Weights of a small transformer language model.
Architecture: LayerNorm before each block, learned positions, no biases in attention or MLP, tied embeddings.
Training: a variant of Adam for these matrices, 95M tokens, 5769 steps.
Each number is 128 + 32 x the weight over its row's rms, rounded and kept within 0 to 255. Layers, rows and columns count from 0. The size above them is the row's rms in percent of the matrix's.

# layer 2 MLP down (transposed), 512x128, rms 0.111, rows 30-56, columns 0-127
size [114  87 107  91 117  96  75 119 128 104  98 104 104  97 114 101 110 108 118  82 115 114  63 120  92 138 116]
[[143 133 129 115  83  94 138  65 150 221 136  71 109 114 127 152 144 127 103 152 184 129  87 102 102  89 109 128  48 148 146 171 116  89 126 109 129 126 104 125 111 144 137  94 114 127 115 120 141  87 177 132 196 164 154 105 142 160 112  94  88 153 172 157 127 141  99  96 144 125 118 155 103  91  69 151 116 154 164  69  98 138 146 180 196 153 130  83 125  92 153 156 210  97 131 118 124  92 130  98 118 105 142 177 110  96 123  92 131 148 150 112  74 164 120 154 187 114  93 143 137 155  90 199 164 159  81 109]
 [106 174  73 163 177  63 166  67 118 126 125 147  78 130 139 110 100 180 205 138 104 108  85 126 139 174 123 139 108  78  77 122 134 130  68 142 119 172 122 131 136 106 145 130 158 163 193 152 115 106 125 116 146 123 176 121 164 119 149  96 103 116 152 125 165 107  87 144 140 143 126  81 124 129 102 148 164 142 143 129 142 158 179 105 132 116 128 143 116  62 106 212  89 108 174  94 142 173 119  82 143 150 101 149  78 119 101 187  86  80 143 108 121 162 137 100 158 150 102 189  78  94 175 106 130 173 170  96]
 [143 182 142  90 128 121 154 124 121 127 117 103 170 154  63 181 157  76  77  79 117 120 100 135 108 129 186 153 121 153 122 164 162  95 116 117  77 136  55 127 127 113 149  72 143 125 124 105 117  99  81  80 133 104 142 131  82 118 149 142 204 137 149 112 108 140 122 161 165 180 103  90  69 146 193 177 191 133 125  99 166 129  99  98 154 121 151 129 108  84 135 138 115 108 133 185 135 155  74 139 126 212 136 114  54 116 164 144 133 160 160 126 117 159 155 159 153  88 152  90  85 178 121 157 163 158 123 121]
 [174 170 109 147 137 239 159 131  79  78 116 155 114 151 136 125 112 174 105 120 135  78 109 145  80 154 158 127  37 149  88 114  98 124 174 123 124 119 122  97  66 125 205 168 150 118 162 162 109  86 144 164 131 104  88 125 157 114 105 119 142 109 146 135 194 110 155 148  65 110 132 113 120 134 119 118 121 129 119  73 153 155 116  90 147 161 187 107 167 133 188 128 185 115 146 188 130 122 126  73 140  92 127 117 116 169  71 107 181 140 108 109 112  81 163 134 112 152 101 112  74 148 149 133 134 141 138 103]
 [ 91  77 119 130 119  92  91 116 134  95 130 122  99 111 115 145 186 112  73 113 142 163  96 166 130 129 121 144 118 148 130 109 103 112 117 128 136 116 165 124 109 114  85 108 111 174 152 116 126  75 193 154 119 130 113  87 112 152 145 127 204 167 125 157 160 143 138 138 148 200 105  99 135 158  97 114 147 139 109  22  91 148 184 118 167  47 134 109 117 127  81 174 149 176  81 135 128 167 113 210 193 203  81 147 137 100 126  96 131 161 117 132 128 102 190 101  83 120 110 164 131  97 124  94 130 148 110 154]
 [129 109 129 126 126 155 124 136 127  86 140 146 131 134 119 102 119 127 153 104  76  66 216 171  94 120 112 123 127 172  80 161 173 121 135  86  42 148 125  99  98 135 189 147 109 157 174 125 128  99 128 144 158 127 135  98 168 144 149  88 155  94 119  90 171 194 120 106 137 135  92 128 151 140 171 158 124 141 143 128 101 146 113   0 116 160 136 121 106 116 136 119 151 187  99 127  95 150  98 118 114 136 133 184 142 172 163 118 125 183 134 135 127 125 102 156  76 104 154 111 113 166  82  96 115 131 148 159]
 [122  87  74 215 172 142 126 114 140 152 121 134  91 147 155 160 206  80 100 129 144 113  86 141  95 132 114  92 115  73 123 130 155 115 141 128 125  60  87 129 120 127 165  69 130 109 165 103 101  94 177 169 121 153 133 141 150 134  71 184 109 151 167 127 120 148 114 165 162 160 129 100 107 126  45 137  91 140  91 155 120 146 143 135 125 144 104  49 129 152 114 146 125 124 113 128  87 101 165  89 105 101  98  83 115 117 165 183 147 169  94  88 151 103  56 103 147 120 163 184 146 116 163 176  90 165 100 149]
 [137 110 145 118  90 135 139  97 146 108 150 128 209 132 103 128 134  28  77 130 173 112 114 162 183 168 140 120 150 133  95 130  89 210 140 133 120 173 116 119 165 204 126  91 112 136 141  95 116 114 127 104 108 170 127 144 174 109 149  99 144 159 149 111 186 102  56 160 117 122 126 159 157  95 142 120 108 139 150 175 137 138 145 151  59  95 125 132 163 141 148 130 132 152 122 126 161  97 155 108  97  48 171  77 154 166 124 164 119 109  79 140 111 112  88 122 132 147  52  91 124 110 186 137 109 125  55 120]
 [127 176 129 152 116 120 136 139 138 110 124 115  44 134 145 156 122 111 114 109  99 163 104  47 190 116 115 128 188  80 139 135 114 151 105  95 105  85 140 126 114 156 117 105 165  89 164 123 136 199 110 129 164 145 103 154 105 132 144 174 109 137 109 184  63 151 164 152 126 119  85 134 133  86  72 124 168 140 161  97 105 101  67 116 177 145 126 129 148 128 141 148 129  77 133  72  96  86 139 159 161 187 151 102 173 111 112 141 140 153 177 162 139  82 187 130 148  55  67 149 123 109 105 102  58 109 169 111]
 [115  91 149 153 155   0 115  80  86 142  95 116 125 182  84 128 102 107 159  70 114 145 151 105 133 162 149 162  98 135 160 141 138 118 166 161 133 130 130 122 133 157 129 112 144 115 198 116  80 185 151 127 153  78 154 119 163 156 142  65 128 106 103 103 179 142 137 103   0 119 122 168 151 122 183 120  90 128 141 130 103 159 109  98  97 123 114 118 156 140 168 151 139 171 110 130 108 137 111 143  81 129 143 136 125 154 169 145 208 150 149 160 136 161 143 160 100 107 100 104  93 141 102 109 150 120 105 124]
 [143  93 157 104 105 123  45 169 131 120 134 113 163 156  81 164 124 120  96 106 136 139 209 127 122 182 144 143 115 118 151 155 161 127 134  75 103 133 155 114 124 144  95  78 122  88 125  67 122 145  58 173 132 178 108 159 125 152 149 141 154 146 166 134 126 151  84 214 146 146 150  82 163 135 194 130 141 116 132 203 133 101 135 155 127 128 118  43 137 101 134 115  52 159 169  96 151 103 121 107 149 140 117 134 145 128 118 150 121  79  93 132 129 101 123 136  95 151 108  98 131  83 192 167  53 160 128  88]
 [137 157 142 127 132 148 121 138 165  87 152 117 137 129  68 122 109 138 132  91 160 143 162 187 108 103 126 144  93 141 142 144  76 120 150  86  41 152 132 110 165 158 126 109 141 136 138  52 162 119  67 190 178 131 112  94 111 132 139  95 100 119 131 200 132 158 150 133 130 143 125 126 112 148 156 166 108 120 158  69  99 116  75  46 166 161 134 103 107 124 187 108 147 100 144 118  78 106  63  88  61 115 198 143 116 150 212  95 122 166 130 130 122 136 100 142  99 124 123 110 114 162 141 203 113 146 139 153]
 [172 146  76 147 127 255 128 141  85 130  82 135 144 171 124 129 113 154 118 102 145  93  89 159  97 140 143 161  64 105 104 134 129  84 149 117 127 165 115 116  94 132 148 125 139 135 166 144 109 108 152 145  92  91  96  95 105 126 112 115 132 127 140 150 156 115 175 129  27 115 160  95 151 153 129 120 107 134 111  90 121 133 140  79 148 128 191  80 148 176 192 123 136 120 136 161 107 112 144  70 141 156 102 106 153 163 105  87 201 126 109 119 111 114 152 148 141 176  93 144  88 128 167 132 108 162 130 123]
 [108 136  18 169 122 187 136 143  76 201 122 160 141 150 156 149 107 146 170 122  81 126  78 119  99 128 129 100 118 106 138 142  77 158 176 169  89 143  73 108 127  72 162 127 126 197 129 131 152 148 143 182 108  74 130 116 126 134 164 111  89  95 144  89 131 127 114  72 101  97 171 157 132 127 124 152 116 133 137 124 150  94 103 135  94  92  76 153  90 135 108 152 132 121 157 135 134 135 103 100 104 115 108 106 148 183 181 126 143 108 168 160  56 142 175  80 166  72  89 134 159 203 156 135 143 132 119 103]
 [ 69 194 104 110  52 120  83 115 107 194 143 136 132 115 129 146 154 109 134 116 154 132 138 160 147 196 132 140 130 142 152 154 120 148 126 121 165 136 163 103 144 112 161 111  57 162 161 110 126 142 154 149 106 132 194 128  98 157 147 110  33 120 173 151  81 117 188 156 112 145 177 162 101 162  77 123 108 120 153 100 125  78 164  88 125 118 116 113 115  84 140 103 150  98  73 156 148  98 198 182 132 126  74  88 138 183 145  93 122 129 113 106  92 105 139 187 138 160 175 159 128  91  99  92 166 119 143 108]
 [131 114  94 123 114 148 152 101  96 101 132 222 146 130 135 144  95 142 158 131 123 102  70  79 153  89 149  86 128 130 109 103 133 110 150 163 132 122  94 107 100  95 148 138 178 215 136 168 110 108 149 141 163 146 146 124 107  52 138 130 119 148 175 160 104 121 159 111 106 117 234  69 115 127 114 156 133 142 180 142 171 101 137 154 121  57 150 106 122 116 135 109 109  70 168 127 109 142  74 158  90 105  66 151 165 185 139 123 156  78 159 130 112 133 148  46 116 164 136 143 152 148 155  81 143 134 150  91]
 [157 143  23 159 122 247 111 138  87 107 127 127  89 158 121 148 125 130 152  78 113 155 147 161 121 104 166 144  97 121 120 101 137 137 171 145 142 108 144 139 156 116 104 147  98 146  64 136 154 159 164 139 102 101 122 136  70  98 138 102  87 115 111 111 122 126 180 127  31 134  97 151 144 104 106  78  91 134 164 126 122  98 137 131 116 149 153 158 140 155 109 166 132 110 124 147 163  63 131  84 115 119  94 134 164 145 111 119 213 124  85  98 149 155 174 163 181 170  91 127 154 126 180 162  93 124 150  83]
 [177 142 124 175  64 195 144 139  40  84 122  99 113 126 141 115 206 187 105 140 136 101  65 198 134 114 147 136 182  88  41 136 116 115 123 160 139 111 132 102 108  91 105 158  93 142  98 155 130 124 128 145  85 104 127 126 112  94  93 191  99 174 108 103 125 105 128 146 109 133 105  99 148 118  97 145 126 151 164 161  93 114 151 166 201 110 187 132 118 163 121 149 146 107 149 150  96 178 152  88 168 106 154 106 162 152  84 118 134 134  84 129  44 140 132 123 152 142 130 133 174 139 130 118 169 152 115 150]
 [153  92 179 162 128   0 108  85  66 143  41 121 141 186 109 134  99 137 153  62 106 132 137 101 122 169 147 166 115 117 127 132 137 114 172 150 127 135 136 111 116 134 115 129 143 130 155 124  72 190 128 121 138  75 150 120 161 153 137  79 136 127  94  97 184 147 149 117   5 131 115 155 137 129 168 136  92 121 105 124 111 169 114 102 112 122 155 104 153 150 159 149 125 161 105 136 114 155 113 142 125 134 145 156 121 164 187 142 215 138 135 181 128 133 139 171 114 104 115 117  74 113 116 115 134 129 122 142]
 [131 101  77 116 162 118 137 101 152 167 181 110 131 165  99 160 115  86 172 135 123 166 176 166 118 115  95  90 133 131 154 148 158 101 142  98  91  98 110  96  97 156 143 158 100  79 147 132 134 144 140 139 188 124 174  80 128 131 139 100  95 151 123 179 108 168 131 159 106  94 121 160 108 121  93 107 144 104 229  65 110 129 133  61 124 166 101 153 131  75 103 123 176 125 152 121 114  52 162  89 175 141 127 141 124 116 133  68 136 175 112 120  78 195 159 163 134  54 120  78 143 170 118 144 170 135  92 151]
 [123 115 115 109  88  92 144 100 137 210 149 138 136 154 179 194  73  69 138 155 153 101 139 189 160 212 124 125 133 155 155 145 132  97 126 117 121 131 121 112 174 108 136 154  90 112 121 147 130 198 156 212  88 128 133 137 164 145  99 151 111 125  97 114 120  83 109 138 124 127 158 116 135 135 137 155 159 142 104  84  99  98  58 103 119 106  98 135  45 157 123  82 100  86 158 133 198 113 148 152 158  86 108  89 108 178 109 193 124 119 145 142 136 143 102 114 120 124  78 185 118 130 103 178 155 143 181 104]
 [110 137  52 153  66 190 114 146 135 131 120 159 149 140 179 113 135  94  58 177 121  45 141 161 161  93 136 160  88 161 154  97  77 152 149 104 159 158 141  70 122 139 114 118 105 130 153 124 124 102  75 117 118  95 127  27 141 176  57 184 136 122 128 103 128 101 150 144  92 134 161 126 150 171  92 134 152 172 104 120 118 141 132 135 122 117 119 126 195 195 155 113 173  99 150 149 157 102 169 116 121 100 131 135 142 133 134  96 146 159 144 139 117 104  99 145 174 152 137  91 105 105  39 147 146 104 155 134]
 [ 73 127  91 120 138  53 135 118 141 112 140 197 162 151  84 149  77  83  63 147  88 139 184 101 132 116 143 152 121 111 161 145 142 132 134 184 150 128 180 130 115 144  96 130 133 130 163 127 132 117 209 120  91 151 143 164  89 118 134 130 147 151 173 114 168 129 151 123 120 111 129 176  81 173 140 103 138 154 152 134 128 155 118  83 108 152 116 138 153 164 163 120 102 165 177 118 102  72 109 108 125 125  72  78  79 155 116 100 148 144 110  99  36 147 182 138  79  89 143 183 113 155 129  92  87 139 211 110]
 [102 159 158 161 103 164 150 121 129 113 128 137 139  96  86 166 129 109 141 147 142 112  74  71 200 137 139 162 141  94 170 114  44 125 131 119 132 149 105  88 160 116  92  42 182 132 144  72 143 135  59 165 173 136 128 120 132 179 152 135 123 168 172 120 124 110 173 164 131 109 122  82 125 137 112 172 126 102 191 108 149  36 148  98 176 152 100 127  91 111 119 118 166  99 122 153 158 120  98 137  74 139 112 127 118 101 130  54 136  99 152 148 148 129 132 126 203 109  52 141 121 134  91 168 145 125 125 117]
 [ 91 161 118 127 113 116 117  75 124 153 151  87 122 116  93  96 144 186  74 142 138 111 128 149 112 108 117 121 101 129 162 191 154 164 114  93  86  91 148  83 197 165  99  89 170  98 163 164 122 155 146 187 168 164 111  88 150 181 118 115 109 129 168 153  78  90  76 138 124 136 137 120 126 135 103 213 116 166 186 129 121 121 111 119 142 139 105  83 147 126 205 114 182 155 108 139  97 125 129 104 172 156 131  91 101 105 115  47 138 178 114 124 146  67 161 167 125 149  91 120 121 101  93 157  81 173  91 132]
 [150  87 149 142 150   5 117  93 105 138  79 121 134 173  96 122 128 100 132 114  92 135 158 110 153 171 174 146 138 120 153 117 166 139 182 151 145 106 132 122 123 130 117 132 153 109 233 102  61 163  98  95 161 128 162 118 170 193 129  85 146  91 114 104 156 122 122 117  60 137 116 169 147 137 180 151  95 115 117 126 116 172 117  81  96 138 119 112 149 130 187 133 139 175  69 121  98 149  98 174 103 117 127 135 117 158 172 146 200 126 131 142 144 119 123 170  62  92 113 137  80 118 107  80 127 117 127 163]
 [142  86 190  74 132 126 134 140 152 205 127 206 147 124 121 100  39  69 145  97 104 124 111 167 150 203 134 136 190 140 174 153 160 145 139 117  69  89 140 150 155 110 168 139 105 100 130 116 120 182  86 164  85 125 162 140 180 150 146 166 105 105 142  99 107 148 144 148 152 122 107  64  93 156 132 172 120 126 109 106 156 143  72 164  96  94 116  90 135 119 119  78 103 115 186 117 120  87 112 176 108 151  82 103 105 133 157 169 150 130 127 132  91 106 119 141 114  90 106 104 124 126 160 151  78 147 149 192]]
# layer 2 MLP up, 512x128, rms 0.138, rows 31-57, columns 0-127
size [ 96 118  99 105  90  94 117 126  79  79 105 110  85 111  92 100  86  78  91 110  91  83 112  94 100  97 118]
[[105 121 181 141 126  29 116 173 127  90 147 114 130 137 140 138 145 129 175 113  96 163 136 175 100 108 101 110 176 117  86 122 112 116 154  98 185 170 108  98 166 172  95 178  80 159 121 161 135 127 145 122  69 124  89 158 106 113 120 148  88 100 124 115 166 190 150  80 105 134  62 173 125 102 127 107 100  78 186 118  65 131 115 184 179 110 116 174  89 123 137 128 143 110 100 139 180 165 149 133 100  96 168 169 135 151 114 108 120 128 123 139 129 135  90 240 141 101 153 105 141 135 151 103 122  98  92 154]
 [127 153 152 123 122 117  96  87 110 139 155 102  86 183 134 123 123 174 127 121  54 181 168 108  84 133 136  93 153 155 128 139 161  94 132  84 103 120 111 138 133 127  87 128 146  90  78  95 150 145 189  99 107 123  90 140 132 121 150 139  65 134 122 103 115 105 153 145 122 113 129 113 147 138 136 108 128 103 134 113 149 154 134 251 102 125 141  93 140 130 154 128 142 102 150 145 122 108 123 189  87  95 144 218 192 109  94 106 131  63  51  95 149  81 175 162 126 151 195 151 101 141 124 148 167 118  62 167]
 [135 156 197 124 120  94  98 126 129 129 112  83  86 132 131 163 102 177 150 134 198 143 105 153 124  63 140 123 139 110  68 122  92  64 163 121 211 175 113  98 132 131 117 186 112 100 126 132  98 148 104 110  88 109 115 166  37  73  87  84 122 119 132 152 143 178 178 103  87 123  68 117 173 108  89 171 110 116 163 118  97 153 182 143 172 110 146  88  91 160 162 124 119 129 106 145 142 119  84  88 122  99  82 135 130 151  84  82 108 179 135 140 133 174 144 167 154 122 171 122 131 130 171 130  95 137 150 117]
 [ 91 145 137 157 109 110 119 122 113 125 171 105  76  90 123 118 153 167 141  85  90 160 175 184 105  84 134 170 122 142  68  50 144  97 122 142  87 165  93 127 139 108  78 154 120 181 118 128 130 102 152 173 102 108 103 120  70 122  80 111 132 126 134 122 157 186 156 115 113 168 133 143 157 107 103  85 141  84 141  72 110 122 150 207 118 158 115 121  93 141  67 156  89 176  77 130 210 134 155 177 133 152 156 186 158 177 108 147 134 168 105 145 114 126  79 149 130 173 111 154 128 128 113  89  83  78 120 156]
 [110 158 142 113 166 120 126 107 115 113  88  85  88 125  88 157 154 132 124 162 110 141 118 150 132 135 105 111 133 104  77 110 112  74 129 128 124 140 137 128  87 146 118 100 149  93 100 165 124  98 131 138 112 158 114 221 110  96 122 159 152 132 101 117 122 198 108 113 132 178 103 123 118 153 143 130 122 155 148 132 112 203 130  97 199  88 174 215  68  77  95 118 126 205 123 150 121 113 119 104 180  85 136 151 149 148  97 143 129 131  40 166 135 135 138 117 130 103 194 143 166 166 190 112  48 144 111 178]
 [125 115 155 166 103  97  60 126 119 169 142  56 140 147  93 126 102 102 159 129 138 146 137 192 122  47 154 158 129 122 116 115  77  83 148 104 163 182  92  86 148 213  90 105 105 122 142 128 159  90 121  67  76 132 123 124 113 136  98 128  64 152 115 169 141 188 149 166 100 153 131  95 117 113 118  90 111 127 140 145 129 166 155 228 121 118 114 115  99 124 100 168  98  98 181 121 209 148 148 141 142 169 130 165 182 119 125 114 140 107 131 151 156 155 112 144 148 148 110 129 117 101 164  81  81 111 157 160]
 [137 147 173 117 160 122  86 106 152 140 135 158 148 106  97 192 139 192 131 111 101 174 139  93  46  70  51 174 113 151  51  98 148  80 163 137  91 126  75 100 133 115  98 171 123 100 126 143 110 122 169 111  86 134  72 158  88 118  93 194  81  81 107 112 153 144 145 114 107 155 170 132 146 156 147 156 140  88 122 133 126 116 168 118 114 153 124  92  56  75 166 139 121 136 161 121 102  99 124  91 173 178 173 148 131 136 114 113 115 195 133 128 179 133 151 151  98 162 158 141 168 112 155 129 100 100 111 126]
 [ 90 181 148 104  46 112 116  73 125 127 137 101  96 152 104 135 157  90 117 132 128 133  88  70 140 118 105 143 140  64 159 127 147 151 112 137 178 139  93  90 106 120  96 186 170  98 148 129 139 114  93 216  96 122 116 202  96 115 103 147 175  56 105 162  99 175 168  77 112 152 135 158 106 129 133 121 122 110 143 176  70 155  80 129 141 183 125 170 148 132 122 124 141 121  95  85 146 102 138 110 133 137 125 113 121 171  96 132 146 175 121 127 172  62 127 191 104 108 128  90 165 119 144 190 100  83  91 145]
 [130 128 213 153 126  36  89 123  90 160 121  97 109 154 110 187 101 160 153 118 153 131  90 158 142  99 145 136 177 111  90 142  95 121 154 113 141 144 100  57 174 126  79 139 133 148 128 159  91 143 135 123 110  71  95 166  93 101  65 136 119 122  96  81 181 170 142 113  95 124 102 175 145 135  87 128  56  83 153  96  95 134 173 182 151 120 189 141 103 148 159 154 162 111 123 146 165 143 173 104 126 116  95 183 146 179  78 111 113  94 117 180 110 106 153 175 146 141 139 105 150 151 175 112 145 135 105 128]
 [102 152 180  96 111 138 120 123 115 132 106 143 125 166 156 116 111 112 153 127 117 140 187 145 112 114  39 164 114 145 135 113 157  86 141 100 173 116 116 101 116 118  71 145 141  91 108  77 116 111 137 132  52  84  85 128   0 102 110 123 102 137  94 158 145 187 221  61 119 144 170 128 136 146 137  77 126 117 125  84 149 141 144 137  72 116 142  66 130 131 103 139  95  87 127 131 116  82 200 107  95 121 123 144 165 123 127 142 134 167  63 120 133 107 153 157 104 154 132 104 128  81 107 105 141 122 103 107]
 [141 152 161 119 102 118 150 120 145  94 117 104 151 153 117 215 132  84 135 137 123 144 114 124  78 110 116 152 125 153  83 121 106  73 140 111  86  91 127  80 141 100 132 117 130  85  94 144 177 139 204  84  64 107 104 212 115 130 129 161  87 168 118 134 107 171 163 122 139 131 108 107 130 135  92 148  65 150 111 125 109 148 125 120 119 108 144 127  46 115 152 148 126 131 181 143  90 101 136 125 182  42 107 172 183 103 147 123 137 115 111 106 178 143 162 143 124  62 211 105 195 157 124  85 117 133 116 148]
 [113 165 203 141 150  91 114  94 108 124 117 105  71 141 100 181 113 173 139 134 207 127 149 130 101  57 148 130 163 152  84 122  64  67 161 112 186 139 126  85 131 111  96 183 133 115 110 151 104 141 111 112  92 103  80 165  60  66  96 111 101 125 132 171 127 163 161 115  88 122  87 153 144 108  75 173 109 107 176 111 125 147 168 137 159  79 166 102 113 149 169 131 139 126 107 156 192 123 116  84 147  77 111 142 162 136 123  87 121 106 112 135 118 151 154 175 191  84 146 122 141 127 179 130 147 136 100 108]
 [ 86 111 134 167 116  73 130 158 141 179 132 103 109 137  70 171  97  72 174 107 155 170 170 114 130  80 171 140 120 120 141 154  83 159 134 107 133 139 104  80 181 156 165 100 150 165 152 127 132 138 142 110  98 110 127 159 143 131  97 123 156 136 141 143 133 203 125  98  98 153  92 103  85 141 122 143 105 131 177 161  95  91 107 159 100 148 136 162 129 137 119  93 119 120 114 128 221 158  69 142 122 163 133 192 124 186 121 107 125 133 119 168 164 156 106 118 105  30 195 110 126 140 150 129  40  84  90 142]
 [ 88 124 150 115 143 108 130 129 163 118 118  79 156 164 107 144 128  88 112 155 137 127 108 161 109 143  87 117 122  84  99 150  42 110 136 111 143 176  93 148 163 179 101 104 116 141  93 154 146  78 206 127 102 112  82 110 122 112 146 167  75 134 109 115 117 159 130 147 138 130 146 102 146  56 165  89 106 150  95 145  86 208 171 114 124  79 111 162 122 104  73 182 101 131 157 130 114 109 133  84 150 107 170 168 155 122 152 121 152 193 164  82 150 154 118 162 166  83  89 157 190 157 176  77  87 147 105 174]
 [135  98 167 178 206  48 110 142 128 169 114 150 135 161 110 152  89 189 198 121  89 174  93 121 106  81 138 156 202  92 120 149  84 122 160 106  95 136 124  94 131 138 132 102 165 189 124 104 154 144 116 155 112  89 122 135 120 160  89 113  92 152 125 209 143 202 162  80 101 118 118 149  95 116 110 101  93 115 179 120 137 116 113 136 129 118 182 123 134 129 147 149 129 135  63  79 158 125 151 134  78 130 157 107 116 160 147 122 130  85 101 147 134 147 122 114 164  41 157  89 119 175  97 170 135 139 111 146]
 [101 149 144 172 127  79 105  85 118 143 118 122 113 142  98 187 126 142 169 124 125 128  92  77  82  74 169 156 153 126  67 143  81 109 134 101 131 192 101  76 160 125 131 152 115 147 102 122 113 138 167 150  91 111  83 166  59 132 103 125 100 104  81 130 157 165 128  94  95 160  54 183  94 111 113 172 104  94 142  72  85 146 147 142 164 131 168 142 103 126 154 134 121 119  94 127 195 124 114 136  89 124 120 170 101 183 130 103 109 140 157 150  79 147 136 183 186  86 129 166 169 174 144 121 102 154  53 149]
 [133 144 196 137 170  37  67 130 106 165 150  72 126 134 112 132 124 181 125 139 168 173 100 213 165  90 125 126 193 116  73 172 113 124 105 124 107 145 145  72 149 158  81 163 135 104 104 203 124 113 107 105 119 103  85 145 106 108  88 133  42 141 131 124 119 166 125  98 105 137  76 139 112 120 102  67  94 114 131 135  93 141 150 197 126 133 167 107 100 148 160 130 141 108 110 180 135 130 151 120 131 141 133 153 155 150  81 144 112 136 118 112 108 118 132 185 105 121 200  84 109 144 177 102 152 148 107 139]
 [129 162 214 142 125  23 100 112  83 135 121 101 124 144 103 179  88 162 140 123 143 142 120 177 121  90 128 162 169 124 110  94  97 135 161 107 156 125 111  58 144 129  91 141 124 150 123 154  96 170 110 121 114  93  77 152 125 131  72 144  97 136  86  92 161 179 133 135  87 136 103 149 146 121 106 166  47 105 149 109  95 132 143 190 142 146 233 146  85 130 142 120 171 110 136 152 167 146 159  92 131 121 139 176 134 164  99 105 120 105 128 163 126 123 157 181 134  98 151  94 128 150 170 134 162 171  93 182]
 [ 98 143 119 130 120 110 109 162 177 111 128  73 110 152  79 136 160  72 131 141 168 189 135 157 101 102 134 113 110 118 115 159  78 134 120 114 105 136 120 125 126 147 126  92 135  97 124 164 167  86 159 120  78 153 105 208 116 121  88 141 136 142 118 134 111 185 120  87 122 208  93 121 133  93 158  67  80 158 135 148  63 153  79 118 158 129 145 160  98  79 108 145 125 157 121 126 107 112 121 111 135  93 202 136 230 143 106 111 151 177 109  96 132 152 115 148 152 114 133 133 163 187 113 151  85  89  79 212]
 [ 98 181 144 166  96 109 146 175 127 155 131 100 100 136 109 114 135 141 118 114 104 225  91 177 117 127  80 115 157  92  65 119 137 125 129 118  83 127 156 108 108 159 106 168 117 167  97 152 143 123 103 116 161 136  71 176 140 120  99 142 144 108 123  68 165 115 116 117 127 137 125 159  89 130 149  76 122 102 137  82  56 184 171 142 163 114 166 111  71 164  65 185 109 115 153 177 146 164 154 190 163 139 150 150  79 122  40 138 128 126 112 168  99 152  71 142 163 169 145 144 116 126 162 100  99 151 102 102]
 [127 165 154 144 107  63 134 131  94 153 121 119  99 145 121 112 115 131 191  97 159 128 125 208 140 104 145 128 148 139 124 142  89 136 120 155 208 112 144 124 147 148  86 108 108 117 137 105 112 199  86 173  42  86 101 139 115 107 109  66 144 135  99 107 173 140 193 109  84 118  87 160 192  71 125 149 105 140 164  91  83 127 128 188 174 125 120  89 124 161 164 138 149 127  88 126 167 169 118 120  86 108 148 110 121 166  83 105 122 184 110 136 101 155 132 228 168 124 148 116 115 130 166 117 141 102 110 152]
 [148 159 116 145 143  93 101 175 130  81 141 151 125 122 140 152 131 207 161 105 138 112  93 123 116  85 165 118 129 138  88  95 130 169 159 126 195 211  48 145 144 104 109 126  60 124 129 120 102 115 107 159  92 118 154 128 108 102 110 157 116  91  64 163 130 155 130 103  94  93 123 189 171  67 173 153 128 152 117 149 111 122 159 179 147 135  81 157 101  68 129 130 111 124 108 147 192 108 164 142  63 140 130 116 206 122 160 122 118 196 129 134 138  93 114 174 154 102  89 158 165 141 119 108 175  90 114 143]
 [141 133 164 109 127 122 135 110 105  58 143  76 150  98 182 135 139 168 114 117  96 131  93 111 104 142 129 135 124  93 115 104 188 139 113 161 103 157  56 119 129  99  25 181 119 131 102 188 110  52 158 139 142 132 130 175  58  99 109 137 101  97  77 131 124 217 161  87 117 181 152 164  82 141 152 166 124 120 132  96  91  93 154 120 151 153 111 157  94 112 165 114 111 159  91 111  91 131 149  79 179 151 170 101 129 124 105 160 145 190 119 153 163 148 120 156  84 105 163 103 149 148 132 156 130 132 100 130]
 [127 110 148 145 123 118 132 151 134 128 141  60 117 121 152  90 142  87 115 115 143 150 184 174 116 118 140 142 103  74 143 147 109  93 100 129 117 176 111 154 104 170  81 121 157 141 123 121 127  91 152 132 121 104  80 106  68  74  79 143 191 148 102 122  98 220 193 132 128 154 128 149 146  73 162 114 129 152 139 197  64 147 163 126 124  70 180 123 137  95  71 155  51 113 146 136 188 116 139 164 107 165 159 129 142 205  90  87 122 144 111 115 156 161  94 166 169  89 149 139 136 110 127 162 117 112  95 154]
 [107 141 187 143 166  48 116  81  99 153 135 103  98 141 105 160 126 202 165 122 140 139 127 155 118  84 146 137 163 131  61 144  96  93 148 163 140 155 128  61 150 116  89 153  95 156 130 175 111 107 124 138 116  87  82 151  97  87 101 128  93 132 112 106 147 155 158  85  90 155  90 175 125 106  72 127 104 105 187 100  80 113 148 155 145 131 182 156 114 145 218 132 182 130  98 140 155 136 145 108 129  95 118 177 153 163  81 121 115  93 102 158 125 149 151 211 178 127 141 127 135 154 174 122 158 129  71 126]
 [104 138 208  96 127 129  71 170 165 159 133 117 107 123 154  83 109 146 142 176 135 123 172  90 130  97 128  71 119 117 147 127  95 118 150 130 236 168  98 155  84 104 122 183 120  77 163 175  95 122 151 133 118 108 109  91  86 107 104 160 133  77 163 134 118 144 135 155  94 107 144 124 103 141 137 100 165  69 138 210 134 145 139 127 118 121  96 121 140  98  85  82 114 110 105 163 181  80 144 166 113 167 122 172 184 137 160 109 123 121 124  89 129 132 161 118 112 182 157 105 106  78 117 175 143  80  99  63]
 [124 185 159 179  86 133 123 164 150 127 131 125 156 126 147 133 148 121 134  86 133 140 165 100 193  78  62 102 159 109 131 164 162 167 114  66 152 160 103 120 139 185  55 145 141 102 121 118 128  94 128 119  49 144 106 167 113 116 126  76 143  93 113  96 122 148 154  76  91 102  83 149 101 150 136 184 154 105 140 132 108 108 144  88  97 102 152 104  98 147 109 110 158 112  83 103 115 136 141 162 120 157 176 173 109 161  45 105 122 140  83 154  81 137 100 176 183 150 179  99 124 114 193 150 119 102 168  75]]